config.yaml
num_hidden_layers: 9
hidden_act: "squared_relu"
norm: "rmsnorm"
norm_place: "pre"
rope_theta: 22000.0
attn_scale: 0.201
tie_word_embeddings: "early"
parallel_block: false
extras: ["local attention windows", "gated attention", "capped logits"]
schedule: "wsd"
batch_tokens: [16384, 32768, 65536]
max_seq_len: 512
doc_mask: true
train_tokens: 286500000
Each number is 128 + 24 x the weight over its row's rms, rounded and kept within 0 to 255. Layers, rows and columns count from 0. Numbers have three digits each. The size before them is the row's rms in percent of the matrix's.

# up: layer 3 MLP up, 1152x320, rms 0.0861, rows 999-1028, columns 200-239
# down: layer 3 MLP down (transposed), 1152x320, rms 0.0606, rows 999-1028, columns 200-239
up999 093:106133134121136108129108134163140177138083150107096106123126175149082133087133140137078100105122125167170099120120166176
down999 089:155154176073132134128111135086134131108138106086142156105112074108113108168097160106107140115165114083111163138141127145
up1000 112:126148092116104110122067162117138151151106139074136141095157183122114133126127155143102131136157148127093127153091113131
down1000 114:120121156127118091131144121136119129120118130122167122139108099148178144127127115139085139137123100152098188117130097124
up1001 099:095141136096125060151081153130139132152172139127126153180139137138080131117115154163135121134163157116157134156160118130
down1001 101:116099114143102143145149116140123148130128120143142115129139118119141093146136088174139122113105111141112102113073140130
up1002 105:118123122122150130140101168139069123152157145118105133100115145142114097131107073163125127142101096156139153088133090117
down1002 107:081120169099107129110119155141115105153179145084114126081143082103104136119161133122122111145147130127092107148139146107
up1003 098:132104153150088120149099164116077104111110134117175176134146133149126142156138158124119142109159155121123136106133082117
down1003 106:133150105077119154154111108117153131160157116142097071120081133131134132106126119151111119152168096095160147126153135094
up1004 098:103138118162104100164087101079137094160104133101132157140106176131128097102111121117087129126142124120122135135111129151
down1004 098:152130117088135150151106126141157120094135131133091101117124129161142134124112132193129169124125138134096111133148117131
up1005 101:170135132088143126092095105163130169123167129097158123099082123149129089103060121111105124065144138097101152108134124127
down1005 105:119121138134084177140138154122145122079108120136096119146136159166143162139179102113128135137139149141129116127165112151
up1006 092:125132124150125114144109128169127085154115139117109140095141151144139106115136090118135139121131144082120075146135091131
down1006 093:124163133095120127101122113107154154187141152114157116158162139139153110190120157104117123142133138152142140168113144108
up1007 104:142074103126131131131157121168153111109168087120160138113157118113127145123125132123129135122132119131124120159140113178
down1007 100:107165102127149128159135165094107133149106148128132130151102119157100144111166102116140146117124110108127165100152134113
up1008 098:139142108126107108094171121068100152078116155097117139125132127125142122094169103128125137131136171107147169135125145093
down1008 102:124166097171168110193074102125132140206124123116155106130139143132128130154128124135134101099108155108117095164087115091
up1009 101:079127083154111096096116118077122150111131142122110117125171136124133114127145168157116144158134121133122157123122119159
down1009 095:109140176072139120109107153183142151142138098139153141101137120144124148130158106128139119123158136138131085179135130070
up1010 084:146174116130181171084150109126123090114098090111158122136151138146110111155149101144115156147120123153084137136162124108
down1010 086:119111152111107075130144134112159135159139115090153079150116089107144143126108150103196115113132146119156103153159140117
up1011 090:178102099166153138157138113157145125148142133116158072121129080170166135154128153149111099146180099100128125179146155112
down1011 086:105137137100121093099141184134143143081125134145103179136110148098101165107146116096126133162096171196137102097139139131
up1012 099:104120122096143149098148153181145144141140136152137125182110137102139118099106132132126094152113140101143097099162135132
down1012 103:128160173123081148130155064150133081109134135101182158072137100143145097114108107142102107133159140150118171208134085132
up1013 102:149120132161122163156153120145134092101119118109165135184105082146156136146112148102137136118121154116103111124071179082
down1013 102:087129142094124105149075116151092162119135108119128128122115123173160137144117147142130119134126109148142146165147118149
up1014 092:157128134128135106150132151146171116143147165137144103138138150119149096141081162145113071084133148132079168114091123116
down1014 093:078092151157116144144139139110082114109127144073126127136139086137114134145133159132145145119108128111126111138175094122
up1015 102:128112128101124108138176140179134103133105182134112123103117095145153110126131156114157137094121127095126190153122115112
down1015 102:102119139100094131104167146124092153144129130154121151173147123114129184118102137146123125118152117170146098122152123181
up1016 104:121093106094133096096139144135079108112188115091127157146147134128130144112126073139112136130106146097163144127171141131
down1016 103:127137140107106182155098115119145155150127133123111117114153153150141091136130125136129158106119161149121134194130100072
up1017 097:081169148126109099092115122108086130122132107133109127161136194169120104135128108130178119137124131126145121082153111102
down1017 102:131078130119144141138137117181158114157130114137152122161150104123145132138137115103121099124138112101132173167149108130
up1018 103:081144126144126122116124142144121120113102126124147105133155154143157100082133093153125125088120120128142095116154087135
down1018 109:137151116137101121124128113128109086145128142114125135122125139097152128150124104148165087137154119153144146165101177062
up1019 089:136127131106132110160128100157149128132147060105120138140104126088168128131105099166162117145094121146141125162108150109
down1019 086:108145130175137126130131148125099150142088140118110125134118153103117105146111175102129125134089115148143119118129104153
up1020 103:088153142137139101136132147121160089129122134166169141105124159142152139152143111092127098126100097119135113096092131150
down1020 094:135124150088105139132178090120127131123133151112118137137109156100109133125129155143137134125155180121127158150109136102
up1021 100:150132147151122154121133119130126145113116157111071161137157144125129140156139104154101096131166165105105124095143150176
down1021 093:111100108109097135155140117128121083113134101117145119103094122103091113115140138130125131136114089128130126104096116116
up1022 104:148127144117100148148110157140126140114153137112087117135134105087140134105063143117100101144117098143159156159095142066
down1022 102:134139100122146116100196117133119115153119157130150169121132126141080175169176101103139091158142117098140143110184097144
up1023 106:113144145106105135113102121098137143104119149116114161096140153100149120149155137155070122160150130105117103111155132107
down1023 109:126091129130164156163162114106105115114159145152154128126165100128120083121144121129176154104064128096093155167098115118
up1024 102:117154136098129143111136167164136168132114094127129155142126162130135086120148104138152088092147140103124130108175097136
down1024 101:163131122161149139152118123063161086142136155120155140156138100095136104130131150148095113165113108075129115174132151129
up1025 098:115113124110145124102118170154140109148121140172106108122150125133177171160129156135052092124182117134132142120111110099
down1025 100:131189143149151167163138075128121149153096109125133126122073122154105074055142117122163115119137121151137085083099109116
up1026 106:118104079110115097153111100132135143134139090105123133131130156114093119123136126126102098062158112092136127115144137159
down1026 106:133118158111110095108133127167095139116103171152133108132123090158145139150103128116098161142120145127134131127123104123
up1027 097:127163104115111156146067141120100148157096100094130180122148132107128137159128140124120157156135131159094116152145119132
down1027 096:118106138102142099108157096127144111110159165145138124129099146166116117090133134131134110099143186086121109110104128094
up1028 100:138170157132152124139111117116165097141160151132103130138131127132143157133163126125105095094162094167117127091115140126
down1028 099:107139115131137133072080159124130136144116091104117141176162126118111102141118114137141146163105103103126119151130122128